Part of a small language model's weights.
Size: 19 layers, vocabulary 8192.
Architecture: LayerNorm before each block, learned and rotary positions, biases, untied embeddings, normalized queries and keys.
Training: a variant of Adam for these matrices, 372M tokens, 5680 steps.
Each number is 200 + 30 x the weight over the matrix's rms, rounded and kept within 0 to 999. Layers, rows and columns count from 0.

# k: layer 8 attention key, 384x384, rms 0.0278, rows 28-96, columns 0-47
# q: layer 8 attention query, 384x384, rms 0.0389, rows 29-97, columns 0-47
k28,203,214,181,206,206,159,204,228,206,200,210,211,176,215,191,216,182,197,216,210,190,180,209,193,212,216,200,192,205,208,197,228,168,189,215,200,190,162,189,221,190,198,216,163,203,204,219,208
q29,169,249,203,167,243,204,161,247,203,212,193,204,218,184,237,226,197,195,236,178,202,156,249,193,204,223,191,168,187,172,251,202,228,215,182,208,168,185,225,190,167,178,169,173,188,220,148,207
k29,194,216,193,191,156,219,197,240,193,191,193,182,172,186,209,213,211,209,232,191,217,221,241,229,194,148,201,211,217,221,183,202,214,228,204,191,208,207,203,177,187,172,186,181,196,189,200,191
q30,187,242,230,183,186,179,221,174,169,163,225,195,186,189,251,185,175,184,257,166,129,177,200,208,212,149,244,177,234,179,215,203,191,199,165,150,191,162,217,189,185,197,185,144,162,214,186,252
k30,183,217,188,187,200,174,233,185,198,212,168,185,186,174,187,183,220,211,204,196,178,171,198,176,237,196,213,184,231,185,188,198,196,195,213,222,217,193,205,197,187,190,214,208,195,192,198,188
q31,210,204,189,208,196,209,191,176,208,244,214,227,201,228,191,200,171,203,181,219,292,192,220,229,216,207,187,176,193,154,199,188,217,197,195,252,205,241,200,196,220,184,165,183,195,194,183,153
k31,205,172,172,210,216,217,197,209,211,234,213,193,195,201,222,192,203,175,198,193,204,222,190,214,167,164,214,197,212,239,217,208,204,203,191,177,199,209,222,208,218,187,193,201,184,200,199,218
q32,186,189,231,256,168,227,197,164,174,202,175,209,229,250,176,194,149,211,186,190,171,170,166,212,241,152,240,161,191,180,148,224,186,204,200,212,221,188,199,185,194,196,203,189,203,201,201,209
k32,209,147,197,205,183,199,206,180,196,177,219,196,202,188,204,211,208,199,208,181,175,206,176,198,216,190,182,195,218,188,176,192,223,185,181,180,214,211,232,192,176,223,214,212,192,201,189,191
q33,243,219,213,228,177,130,172,197,177,193,190,152,215,225,235,187,239,185,267,168,147,179,214,213,211,176,216,158,147,230,197,194,147,217,179,176,230,145,222,241,156,273,253,159,199,146,201,271
k33,174,255,213,184,218,226,200,199,192,173,183,215,199,207,215,172,221,201,192,225,211,195,186,201,198,198,210,188,252,197,218,211,190,207,196,204,215,222,211,218,198,182,205,188,207,204,186,201
q34,163,296,231,184,215,162,216,149,217,161,172,243,218,232,234,172,190,164,192,299,241,166,206,189,189,225,231,234,151,182,193,253,262,173,182,194,171,214,205,142,165,149,175,233,194,208,122,141
k34,214,196,187,215,216,213,198,231,204,195,188,204,184,237,224,193,200,186,196,197,195,235,197,220,199,207,215,186,195,194,200,217,218,196,196,197,212,207,208,191,203,193,181,224,185,184,227,211
q35,216,224,224,246,182,230,219,167,197,170,234,164,222,253,182,195,227,175,249,171,131,183,212,176,198,193,277,145,188,183,144,209,180,203,210,249,206,177,212,186,144,226,199,233,166,164,177,235
k35,205,200,218,199,218,188,178,207,214,185,183,183,202,186,210,213,217,187,201,202,186,190,187,192,209,196,201,164,219,201,211,213,210,232,195,225,211,197,176,210,223,197,202,199,200,212,220,191
q36,189,229,212,160,214,181,230,227,182,152,179,257,235,206,198,207,216,205,179,199,209,159,235,183,186,182,226,196,221,200,182,206,192,217,161,220,198,193,211,215,215,225,234,207,256,213,176,187
k36,223,221,188,231,204,206,189,218,192,214,178,203,203,208,183,187,198,210,199,215,193,203,204,203,194,201,194,197,172,185,225,217,176,205,187,192,213,226,219,179,207,165,165,226,208,191,198,200
q37,217,232,170,154,226,186,152,161,244,206,200,201,189,181,174,210,244,223,226,209,229,197,219,190,195,257,170,254,185,201,235,155,207,228,199,235,197,209,210,180,183,155,167,163,231,198,220,148
k37,212,194,185,217,235,226,235,224,186,210,184,178,181,190,216,209,208,208,195,227,215,176,181,206,197,232,190,212,206,216,212,197,247,223,188,174,217,188,198,195,209,196,182,218,181,185,177,159
q38,161,243,206,201,220,143,188,223,204,189,172,162,208,143,242,236,223,169,205,239,187,207,218,166,198,224,171,218,211,208,249,242,154,179,202,164,220,213,190,218,149,254,211,201,195,198,186,201
k38,188,236,201,205,188,180,202,225,212,215,181,198,188,180,205,181,228,221,181,205,196,202,189,219,188,230,208,172,188,194,202,233,181,203,201,202,195,240,218,191,171,164,186,207,213,175,229,213
q39,189,186,193,188,159,257,166,205,208,194,226,168,192,198,211,216,223,235,167,135,246,205,185,205,256,200,171,184,199,222,173,169,205,226,182,191,201,205,242,203,182,257,230,222,187,164,195,238
k39,193,195,212,208,164,184,225,181,179,226,167,206,197,207,183,191,185,236,191,220,196,197,209,171,197,205,205,179,193,230,210,162,215,168,182,219,241,212,198,159,206,235,206,226,187,213,212,224
q40,198,234,207,258,163,168,136,164,144,190,160,211,253,204,163,209,146,207,156,144,263,241,186,211,173,285,158,254,214,188,201,236,148,186,198,228,191,229,229,247,232,201,208,237,183,228,202,227
k40,181,229,189,170,211,221,202,184,197,224,202,218,182,188,209,176,172,201,198,212,202,187,184,211,233,204,183,208,207,196,211,179,188,194,196,231,213,186,214,207,214,220,175,202,209,206,202,200
q41,186,214,203,236,216,185,181,219,189,165,209,188,172,184,200,190,193,189,230,187,192,191,208,157,184,172,227,195,241,185,194,229,216,161,172,172,196,176,239,197,204,208,212,212,213,204,230,219
k41,170,186,244,211,181,167,236,224,161,173,226,199,188,214,199,195,189,175,185,169,197,163,212,164,194,208,184,181,215,179,146,204,201,169,191,160,185,152,152,190,177,253,212,213,187,168,212,233
q42,181,229,232,273,178,227,167,217,230,181,173,219,215,212,150,263,150,206,178,178,227,134,192,213,239,229,200,246,192,193,160,208,156,214,167,180,162,150,212,203,220,196,201,203,182,226,227,259
k42,171,217,204,181,177,185,206,176,214,208,175,205,192,203,235,202,183,176,211,205,224,151,226,170,181,198,211,200,193,187,219,192,211,215,230,216,243,194,202,202,200,245,219,191,202,230,200,225
q43,198,224,187,152,147,187,193,295,172,211,222,129,222,168,167,167,252,245,180,153,202,221,133,146,174,169,215,204,215,157,150,168,229,191,199,203,263,175,220,155,183,231,264,222,255,197,199,171
k43,203,201,221,222,210,173,185,234,174,204,213,193,219,224,209,235,189,237,229,194,248,178,249,165,217,184,169,185,230,184,174,173,255,243,213,185,202,196,207,221,171,225,216,182,176,232,202,190
q44,187,220,217,199,218,123,205,136,238,198,168,293,229,163,218,251,212,173,188,246,169,199,201,199,190,240,167,194,191,157,204,222,211,183,135,206,210,236,179,197,252,165,179,189,242,188,227,205
k44,245,203,180,214,184,201,199,200,228,195,176,201,184,192,192,231,190,201,171,188,188,195,216,209,206,214,216,198,167,190,171,213,215,220,209,178,200,181,172,190,176,178,215,223,201,189,185,195
q45,206,205,188,193,277,208,216,259,178,178,226,200,185,165,261,171,259,254,214,199,229,184,229,144,175,147,241,133,253,173,233,186,240,174,168,260,165,228,198,217,251,144,255,173,192,237,197,137
k45,215,213,171,220,201,194,184,189,173,219,205,230,221,188,188,187,195,199,195,198,195,199,204,215,204,163,215,196,208,186,179,214,219,192,192,234,190,188,219,168,195,206,191,222,205,198,213,194
q46,215,286,232,174,156,137,215,210,167,195,164,187,246,252,196,154,216,191,185,207,154,192,163,170,175,221,208,214,169,173,206,239,223,192,217,219,208,194,200,209,168,178,212,174,239,194,157,248
k46,216,203,211,219,196,210,185,224,206,168,176,178,206,172,211,201,204,207,203,212,208,215,217,230,227,210,182,215,176,185,170,209,221,200,223,191,189,204,252,189,168,147,216,227,180,177,190,163
q47,183,256,186,147,205,133,222,135,148,198,200,213,225,226,225,194,147,201,211,241,247,176,204,177,151,271,206,215,167,197,201,233,199,164,231,183,201,206,195,160,136,160,155,199,189,214,154,124
k47,213,176,201,210,204,199,180,193,213,208,205,209,222,217,197,193,203,200,218,201,210,194,207,215,171,199,210,203,183,168,205,227,216,185,181,170,174,204,194,187,238,190,178,186,214,188,204,176
q48,208,141,175,143,187,229,256,186,189,174,213,173,201,189,187,199,174,202,208,211,127,196,167,219,218,180,195,185,207,222,167,202,249,199,233,144,244,167,187,155,161,202,174,191,187,193,205,236
k48,204,178,195,198,210,218,197,203,211,176,209,203,205,210,218,234,201,184,174,186,195,208,187,175,205,225,206,178,190,203,211,217,228,211,195,203,192,173,175,182,193,187,223,193,212,183,193,173
q49,243,195,186,163,145,214,213,225,173,201,179,205,252,213,154,203,181,196,133,162,178,230,155,213,210,215,211,198,169,175,143,173,186,200,210,222,198,208,229,234,193,234,221,211,249,164,198,245
k49,156,203,223,202,224,182,205,211,222,178,207,207,204,201,202,197,177,203,188,201,205,195,208,195,217,211,199,209,188,197,180,200,194,200,198,216,206,187,192,214,192,180,222,212,211,208,198,217
q50,207,225,228,222,180,145,213,175,188,188,179,150,221,156,135,177,220,194,188,220,220,165,224,178,221,230,212,229,146,166,144,240,173,174,228,217,193,169,201,200,175,203,219,206,265,200,202,217
k50,228,186,187,226,191,192,219,240,215,196,198,195,197,181,189,219,210,214,209,203,210,178,215,177,199,187,205,187,201,175,204,211,221,209,186,232,196,180,193,220,191,180,218,218,194,213,181,214
q51,203,180,172,180,204,173,221,189,197,209,209,174,127,189,204,181,159,153,208,189,158,192,192,238,232,179,220,220,187,225,220,222,195,192,191,198,233,221,156,193,278,254,180,226,191,162,137,184
k51,176,194,201,199,239,253,198,224,222,196,242,214,207,227,223,228,201,218,237,208,239,211,213,207,192,197,202,225,207,172,222,182,215,165,117,197,188,220,188,205,231,208,240,183,203,220,220,181
q52,231,152,162,195,247,228,247,201,229,246,209,200,227,211,222,175,216,199,179,210,209,245,211,219,218,187,227,154,225,232,237,169,229,204,187,213,194,228,170,218,259,187,189,212,203,135,228,133
k52,215,187,167,172,212,224,207,216,181,254,190,245,186,198,186,183,202,159,200,209,201,202,210,213,215,180,206,211,265,186,217,180,190,169,188,195,197,198,238,188,209,212,167,208,195,206,216,230
q53,225,173,203,152,220,175,172,230,143,188,226,217,141,171,186,173,204,214,192,252,191,194,211,182,163,194,224,209,224,139,198,212,290,188,218,160,221,215,164,189,197,179,268,212,232,224,216,184
k53,219,182,211,220,226,219,207,241,199,179,210,194,233,197,213,214,188,176,165,209,197,184,209,196,210,181,181,170,201,192,175,200,227,183,190,214,172,174,185,193,199,177,205,204,178,206,175,182
q54,235,168,143,164,252,157,207,205,231,239,206,157,172,143,227,198,203,198,214,216,218,225,231,209,161,216,155,222,215,220,256,198,230,209,217,226,190,224,141,229,239,174,196,173,206,188,210,144
k54,192,204,187,195,234,231,240,231,207,208,227,208,167,202,235,200,190,186,201,214,238,225,212,207,187,194,224,187,203,196,202,180,222,180,180,159,191,207,219,218,177,194,193,231,185,170,220,198
q55,199,112,191,204,221,228,260,205,204,209,242,156,149,218,193,243,189,218,234,179,177,209,188,219,234,172,207,244,209,248,226,204,181,199,174,156,233,169,211,180,260,190,219,158,148,213,269,198
k55,193,208,183,183,196,184,216,208,206,222,206,206,196,199,212,208,200,180,223,201,189,200,228,189,220,220,222,209,151,205,207,193,183,188,180,192,201,228,187,188,191,189,184,199,214,185,220,206
q56,184,121,159,186,250,219,236,232,228,224,231,216,176,208,209,250,207,168,205,176,167,235,197,208,169,171,197,158,237,220,210,168,182,234,165,180,227,184,154,231,266,222,195,197,237,147,263,164
k56,185,212,193,175,239,214,207,195,221,175,229,195,172,232,214,178,163,158,254,194,239,251,201,204,205,208,152,190,197,243,240,206,169,187,192,175,200,191,200,211,218,198,172,244,208,168,204,195
q57,162,170,245,212,246,248,145,252,185,167,186,242,158,264,245,202,199,214,192,151,175,190,200,197,253,125,226,153,251,242,154,180,222,202,168,169,137,189,208,256,204,249,244,181,195,202,207,251
k57,198,195,197,226,230,182,198,172,178,205,198,193,218,202,177,210,191,209,202,207,205,187,197,187,215,206,213,207,216,214,190,192,208,207,232,196,200,190,207,174,199,205,190,177,199,184,216,159
q58,251,150,149,167,266,179,190,221,222,233,233,233,171,196,224,203,169,203,213,220,238,239,190,234,195,180,220,175,219,198,237,155,196,229,169,200,216,212,168,170,291,205,255,211,195,195,225,162
k58,163,215,198,219,216,210,197,203,205,206,237,179,198,228,232,193,172,195,190,207,233,226,226,189,200,164,203,244,211,162,201,167,228,208,191,178,222,208,232,204,177,200,221,186,215,213,198,180
q59,172,98,192,171,197,281,211,259,123,200,219,156,155,200,191,185,181,203,202,192,186,228,177,226,217,202,228,155,242,247,152,187,259,190,200,111,285,179,190,228,208,249,227,196,183,190,215,241
k59,191,199,198,194,179,181,187,212,212,233,190,219,219,197,178,183,163,208,200,185,213,206,212,186,205,174,190,159,183,187,193,224,194,191,186,230,197,192,200,169,211,188,200,165,220,209,224,195
q60,204,242,184,236,198,172,198,185,232,219,210,160,205,181,198,165,238,220,248,196,213,175,207,163,129,211,211,181,176,162,208,158,126,218,227,254,188,208,184,176,194,157,182,197,151,188,217,171
k60,214,178,176,162,188,225,216,222,224,212,197,152,171,191,205,221,237,191,206,161,224,188,215,186,155,196,195,204,217,195,208,207,240,200,200,189,203,170,217,219,210,201,238,197,188,207,209,220
q61,176,323,215,195,164,129,185,92,198,179,159,280,236,216,234,259,124,165,186,201,201,172,211,220,186,297,183,265,160,211,220,280,183,199,174,192,166,223,206,192,106,161,98,167,179,241,127,165
k61,192,186,199,192,203,187,230,205,223,173,229,186,186,195,227,204,200,187,189,211,178,194,179,176,165,189,227,204,206,232,222,214,197,173,184,191,201,194,192,217,212,190,190,211,217,194,185,224
q62,205,215,197,131,241,159,188,79,235,219,204,265,172,174,244,239,193,172,266,245,187,259,219,235,196,263,219,233,164,188,230,194,217,254,137,144,235,233,181,177,231,155,138,132,174,200,214,193
k62,190,194,199,189,197,205,188,217,191,189,212,209,196,191,205,197,208,189,189,181,204,214,202,192,179,211,214,217,198,207,183,225,203,202,209,211,193,215,197,211,182,178,188,215,197,199,191,197
q63,197,154,217,191,188,254,212,178,203,203,228,196,177,287,191,218,169,179,231,178,168,214,185,236,234,235,234,195,171,261,177,171,173,212,193,181,245,192,191,186,203,224,156,194,149,153,229,240
k63,185,200,202,176,225,197,184,171,218,225,212,195,210,199,227,163,204,210,211,197,204,214,208,208,219,200,176,200,197,205,221,180,180,210,194,197,209,194,186,176,205,209,204,229,191,197,198,209
q64,158,233,220,233,173,263,245,187,186,174,171,182,233,289,174,195,140,230,197,174,139,227,148,227,233,245,270,179,178,222,109,180,162,205,211,186,230,190,251,190,170,237,186,209,175,177,185,285
k64,206,211,198,173,209,212,194,194,195,202,217,192,218,177,208,218,196,201,214,211,225,195,195,165,204,178,201,174,215,200,196,186,224,190,212,213,217,225,217,213,177,198,189,208,183,210,200,232
q65,229,238,176,168,278,217,163,235,195,178,196,240,198,151,208,224,191,211,162,221,260,182,264,127,173,200,224,201,276,159,252,210,265,214,183,261,154,189,199,231,162,133,181,136,231,230,189,106
k65,182,224,171,193,195,169,195,175,191,217,205,187,208,210,192,203,205,214,205,194,201,219,193,190,200,205,185,201,170,200,210,206,189,219,201,200,201,224,198,203,217,239,219,195,194,190,199,179
q66,216,195,178,236,158,131,177,277,261,207,224,170,174,215,272,148,267,169,238,246,223,197,171,193,126,90,142,158,180,225,261,133,142,170,231,160,157,200,166,175,217,227,243,264,179,162,186,150
k66,185,199,205,199,204,217,217,195,227,234,173,208,179,178,214,182,180,197,227,202,169,200,196,244,203,231,209,230,208,211,229,222,207,207,205,223,206,208,216,175,224,202,193,216,200,205,204,182
q67,162,198,245,245,234,222,162,169,184,217,176,192,202,218,156,209,188,162,176,170,148,198,231,195,269,232,201,166,174,213,133,196,207,175,185,157,270,148,192,256,178,272,238,180,248,164,216,276
k67,193,239,176,197,211,201,205,220,182,214,188,193,226,177,192,153,175,229,195,172,198,196,187,198,222,204,190,189,198,181,206,214,167,208,194,203,234,184,255,198,223,207,203,233,194,221,167,222
q68,210,209,232,209,185,252,212,171,244,176,196,236,142,289,199,201,181,232,217,147,132,222,175,247,265,193,248,202,217,258,158,165,179,246,169,206,201,192,210,249,204,247,214,173,176,201,213,253
k68,198,188,200,216,198,205,183,211,179,213,212,199,230,201,178,221,216,217,181,175,187,190,224,201,190,175,202,196,195,198,208,219,187,199,201,202,217,213,186,185,192,189,206,197,201,200,209,181
q69,217,125,148,142,250,208,220,261,166,190,217,138,241,135,202,184,156,189,171,220,210,243,202,183,161,170,199,161,212,226,221,153,263,185,239,127,253,138,218,188,174,167,207,211,228,140,194,132
k69,223,242,226,202,214,194,206,201,216,204,196,191,194,213,191,174,199,186,195,213,199,178,196,203,198,234,208,215,188,180,195,201,192,205,199,180,202,195,211,176,184,198,195,233,217,197,178,207
q70,169,220,220,179,231,167,153,263,162,242,188,197,222,244,155,202,208,143,169,203,182,264,197,159,222,206,243,175,172,89,193,164,225,171,233,198,246,189,191,177,220,190,204,233,281,137,202,197
k70,183,184,206,192,206,200,172,187,180,201,192,208,219,195,170,177,172,239,219,184,212,212,190,188,194,196,195,211,224,218,218,223,212,177,194,223,193,157,196,179,235,183,173,183,213,188,175,196
q71,182,150,189,233,220,266,197,183,276,205,160,223,187,268,159,189,188,200,231,177,248,223,187,222,293,199,300,181,202,175,171,152,128,245,223,212,234,237,200,202,203,237,182,225,216,199,181,221
k71,209,191,215,187,186,173,204,228,231,221,207,213,199,193,185,212,215,235,164,182,152,208,212,194,216,195,187,165,187,236,216,189,191,199,180,181,224,189,207,173,162,216,220,178,207,194,222,203
q72,216,240,237,233,200,183,177,146,204,229,157,203,188,179,205,167,234,221,210,279,213,164,185,171,203,207,201,165,146,147,192,200,188,210,187,202,238,187,169,173,200,252,222,163,148,170,229,231
k72,169,199,185,196,210,190,231,183,198,211,207,229,187,209,224,199,205,201,188,200,190,221,225,178,198,198,221,208,197,201,230,193,195,228,197,208,226,227,191,201,185,223,187,218,209,198,194,211
q73,184,207,193,245,160,243,249,163,195,217,198,229,227,231,219,218,217,164,193,236,178,210,180,192,212,173,212,168,188,272,189,263,168,171,220,171,168,223,147,165,188,207,182,259,229,195,196,257
k73,216,164,211,184,210,164,190,213,228,200,237,192,209,204,193,193,198,184,205,175,174,205,178,198,194,172,224,189,223,218,189,206,244,194,212,186,212,206,197,163,219,212,234,218,198,197,204,197
q74,225,210,177,179,221,131,228,233,221,224,222,181,263,127,195,200,238,202,167,228,219,211,236,161,161,153,136,196,203,162,257,232,222,198,181,223,198,187,210,192,249,147,230,210,213,224,201,128
k74,202,205,209,228,222,208,218,201,175,209,185,192,213,219,208,203,188,208,186,199,222,178,212,223,187,207,208,178,179,196,164,219,225,187,197,179,190,168,201,191,189,180,184,176,202,192,217,211
q75,239,194,181,153,233,207,172,210,231,197,196,233,209,188,151,194,207,220,177,179,233,195,194,188,200,230,211,219,160,180,217,197,177,236,204,211,180,181,211,236,248,169,188,195,198,225,171,180
k75,157,207,208,205,202,210,204,190,223,171,213,163,185,228,212,225,184,188,199,204,198,209,205,158,222,242,220,178,179,174,192,187,196,204,197,217,195,217,159,240,210,190,209,168,239,204,226,211
q76,155,199,210,196,199,201,222,179,222,298,218,143,215,253,158,197,187,233,180,167,240,161,195,210,241,216,110,292,171,285,214,244,227,204,188,185,242,207,145,206,165,203,207,111,218,218,249,202
k76,211,191,245,193,212,213,187,193,210,216,200,184,197,210,223,223,216,193,224,193,199,230,220,167,221,185,199,182,235,195,187,167,210,192,186,203,232,199,227,176,146,172,188,194,205,223,220,211
q77,245,162,202,135,174,213,257,291,227,189,235,185,186,152,204,230,195,214,167,135,218,171,180,195,185,161,148,162,181,218,232,215,189,215,179,231,144,136,206,193,249,179,217,155,228,225,207,181
k77,206,214,182,202,209,180,195,184,179,184,195,184,187,235,217,184,218,204,243,191,193,226,200,220,224,206,210,203,196,168,183,213,192,271,193,212,181,207,212,195,228,215,192,206,216,195,198,189
q78,134,184,217,226,194,193,188,202,209,198,200,222,167,193,180,181,187,192,203,207,226,224,167,199,168,127,217,214,222,165,200,170,244,185,180,191,204,209,219,181,205,224,218,231,271,187,198,217
k78,190,207,214,182,219,226,173,256,209,210,194,187,177,215,195,182,190,193,216,178,206,229,188,205,226,210,182,210,198,181,205,209,162,174,201,208,173,209,246,219,199,163,212,225,213,204,200,240
q79,208,214,186,231,194,182,185,169,196,191,195,208,163,204,193,180,226,193,216,264,188,224,212,185,243,163,251,185,224,212,190,187,151,216,205,227,235,235,201,156,182,247,185,262,206,216,204,202
k79,186,197,223,201,160,210,195,204,181,232,232,202,222,184,200,182,209,207,150,177,194,215,184,190,202,165,188,155,241,236,170,209,200,181,215,175,209,190,210,188,176,220,195,200,195,167,204,207
q80,218,230,221,212,181,177,197,233,172,221,179,177,206,182,215,205,207,235,199,159,191,150,168,194,175,218,180,175,196,208,173,212,216,166,216,169,178,183,183,203,179,191,217,105,166,201,214,195
k80,233,207,201,193,200,222,228,185,211,163,198,210,195,228,225,229,205,208,236,214,211,192,214,197,235,210,166,195,224,153,237,172,221,221,179,188,247,214,214,206,203,207,178,197,215,218,213,201
q81,222,161,172,193,216,191,177,177,190,174,227,191,239,192,259,232,195,192,158,171,212,201,237,198,243,217,151,160,191,217,192,211,185,196,202,187,197,209,160,230,212,177,196,189,192,200,224,214
k81,230,205,187,191,219,159,169,202,226,203,234,203,196,188,185,208,182,209,168,170,206,233,189,221,178,197,205,234,190,199,208,211,169,208,203,171,209,199,204,211,214,208,238,230,209,208,209,230
q82,187,194,231,190,192,138,143,139,199,196,164,240,215,259,213,211,161,199,207,230,167,245,173,249,257,247,221,181,175,256,178,213,167,187,198,132,263,202,178,209,224,215,184,180,198,163,225,229
k82,229,235,181,211,175,210,203,211,165,212,208,216,202,185,199,207,192,190,184,206,194,181,192,189,179,184,184,242,214,209,183,176,191,197,177,186,188,208,236,201,137,190,185,172,168,191,203,219
q83,192,206,177,202,203,184,192,185,252,195,180,228,153,164,184,229,249,200,208,194,194,217,163,214,163,195,172,218,157,250,209,202,188,174,169,193,190,195,199,208,208,201,173,220,194,213,147,204
k83,203,210,205,259,224,217,217,217,231,198,160,202,202,202,212,187,224,210,192,199,214,171,226,216,204,227,231,204,167,188,221,177,207,232,173,163,206,195,220,179,188,186,185,171,196,195,217,186
q84,225,244,195,161,182,156,181,189,227,219,195,217,216,237,218,164,177,226,212,186,214,213,186,194,180,240,188,231,154,195,209,167,169,238,182,219,172,207,214,217,197,183,187,178,224,182,158,204
k84,200,204,208,185,202,187,174,209,200,187,185,174,214,204,201,200,210,207,216,200,224,192,215,215,200,204,179,213,203,201,205,170,211,232,198,197,213,201,177,203,206,199,183,201,224,195,215,189
q85,191,192,243,214,210,203,226,200,191,167,222,176,193,199,182,203,246,189,228,165,139,148,200,169,202,128,224,207,236,185,164,174,204,206,172,192,177,155,216,186,207,183,204,138,165,191,221,197
k85,213,227,189,190,188,212,250,175,172,219,216,219,172,221,215,191,182,214,217,206,182,213,170,198,222,177,210,209,209,164,216,195,184,203,225,234,192,199,215,184,207,220,185,177,240,189,197,203
q86,247,222,194,151,181,162,201,166,215,216,192,179,241,179,163,221,167,195,167,172,220,208,225,209,237,293,144,262,144,204,235,262,173,244,236,276,219,211,195,217,193,178,181,195,193,234,246,223
k86,208,167,210,186,210,173,197,188,202,191,186,196,194,173,209,215,189,175,222,204,204,209,226,251,188,242,195,206,187,227,207,204,231,194,202,186,201,178,180,178,220,182,179,244,191,200,201,186
q87,227,185,203,193,167,226,227,162,167,176,212,209,212,243,157,205,174,168,197,157,131,210,163,225,224,238,233,209,150,209,152,213,196,242,209,242,221,189,204,201,200,188,164,228,181,172,208,264
k87,226,165,197,250,211,215,188,202,238,198,172,214,198,182,193,212,216,194,208,198,185,221,182,239,207,211,197,207,222,199,204,221,199,205,183,192,170,192,193,182,210,214,208,264,190,191,190,196
q88,191,204,173,241,179,204,222,175,223,230,159,234,171,221,177,188,213,183,224,278,190,203,176,221,202,243,234,241,179,203,197,192,176,193,176,217,204,214,167,180,206,253,206,262,208,178,199,186
k88,198,183,208,192,195,216,186,213,191,220,186,203,195,185,194,226,210,229,206,190,213,182,209,141,200,196,187,186,234,195,228,185,241,214,183,215,221,210,196,215,202,197,204,190,185,216,180,196
q89,197,110,178,216,199,182,226,218,211,173,215,202,189,221,195,164,220,195,182,208,225,214,198,208,183,169,215,194,256,174,203,165,186,205,199,206,177,259,163,222,258,229,227,239,249,181,234,147
k89,220,199,193,232,220,153,158,233,209,193,189,207,245,172,201,166,203,201,141,211,212,198,189,182,156,178,191,211,180,232,158,258,191,168,210,159,190,187,159,242,198,187,188,200,197,186,188,201
q90,160,205,160,151,190,206,202,223,239,227,223,229,210,203,186,223,172,184,167,186,223,148,197,191,195,258,169,217,175,234,251,177,190,205,216,204,173,178,206,243,221,216,159,172,201,193,179,155
k90,206,209,209,219,211,189,183,215,179,193,151,191,200,191,200,205,230,215,224,204,209,226,200,241,190,227,231,176,187,203,214,249,221,231,207,193,198,230,217,209,218,194,137,205,179,188,197,195
q91,181,204,228,196,205,194,199,178,172,143,200,211,186,224,223,191,202,188,202,177,185,185,230,173,210,161,225,165,235,169,181,203,171,193,218,187,203,163,199,171,200,202,251,172,206,183,233,204
k91,192,178,237,185,163,191,226,200,158,196,242,208,174,189,180,169,188,195,174,182,182,153,185,176,206,179,187,146,216,206,148,188,187,201,214,183,194,175,172,187,182,237,195,169,204,167,169,241
q92,210,160,182,245,210,195,171,176,164,192,178,161,178,173,214,206,186,197,201,234,194,236,214,197,237,208,208,207,215,203,204,223,147,172,215,156,209,188,204,186,234,200,256,261,192,213,232,210
k92,194,224,225,202,184,208,153,208,191,250,215,205,190,184,211,193,208,213,160,174,179,202,211,198,201,199,225,177,189,197,198,219,173,202,166,171,175,228,200,204,151,219,219,189,239,249,193,193
q93,204,195,179,181,168,228,190,287,154,167,224,138,149,189,152,196,189,162,155,184,237,168,195,198,176,201,209,228,208,198,186,239,278,195,301,146,235,204,184,182,162,243,207,244,177,225,176,209
k93,208,199,221,210,197,188,203,236,224,188,220,199,200,213,214,192,204,178,194,208,190,219,225,169,177,205,218,225,198,181,196,209,197,178,204,197,179,235,188,201,188,209,234,218,193,191,202,221
q94,181,218,205,169,302,248,216,174,252,181,219,254,157,211,198,190,267,166,267,242,150,189,232,174,206,225,237,166,173,199,221,191,288,189,190,218,215,218,172,193,187,155,140,237,144,193,195,164
k94,186,205,199,207,215,204,178,200,227,210,206,179,203,185,205,195,176,185,193,204,211,216,206,165,207,182,213,182,192,209,199,205,194,188,217,182,200,196,166,217,203,199,190,200,188,201,189,222
q95,188,283,221,199,146,150,155,168,170,184,208,227,175,240,208,209,165,195,201,185,184,203,187,230,194,209,210,201,154,217,143,225,180,217,201,143,222,175,223,201,188,238,213,185,191,210,180,295
k95,164,187,216,184,197,211,223,160,188,195,209,223,184,213,192,196,190,200,168,184,217,199,215,187,192,239,201,191,212,182,229,179,172,186,161,237,210,186,189,182,216,247,181,223,225,213,207,205
q96,192,231,210,200,180,188,177,151,156,140,175,246,241,232,211,231,141,160,221,213,193,185,205,200,255,249,264,153,161,171,156,239,194,218,205,208,198,202,210,199,169,226,198,259,179,221,186,252
k96,222,203,229,216,184,176,149,232,186,150,193,189,217,180,167,238,180,238,224,186,196,211,211,185,182,200,194,182,182,219,170,233,197,198,178,234,212,206,205,181,206,192,218,232,219,196,203,246
q97,221,207,175,202,156,212,255,114,260,271,199,239,174,209,240,231,157,266,213,205,232,188,188,231,207,233,190,265,266,235,228,222,178,242,125,213,163,262,142,194,212,191,157,90,209,241,215,172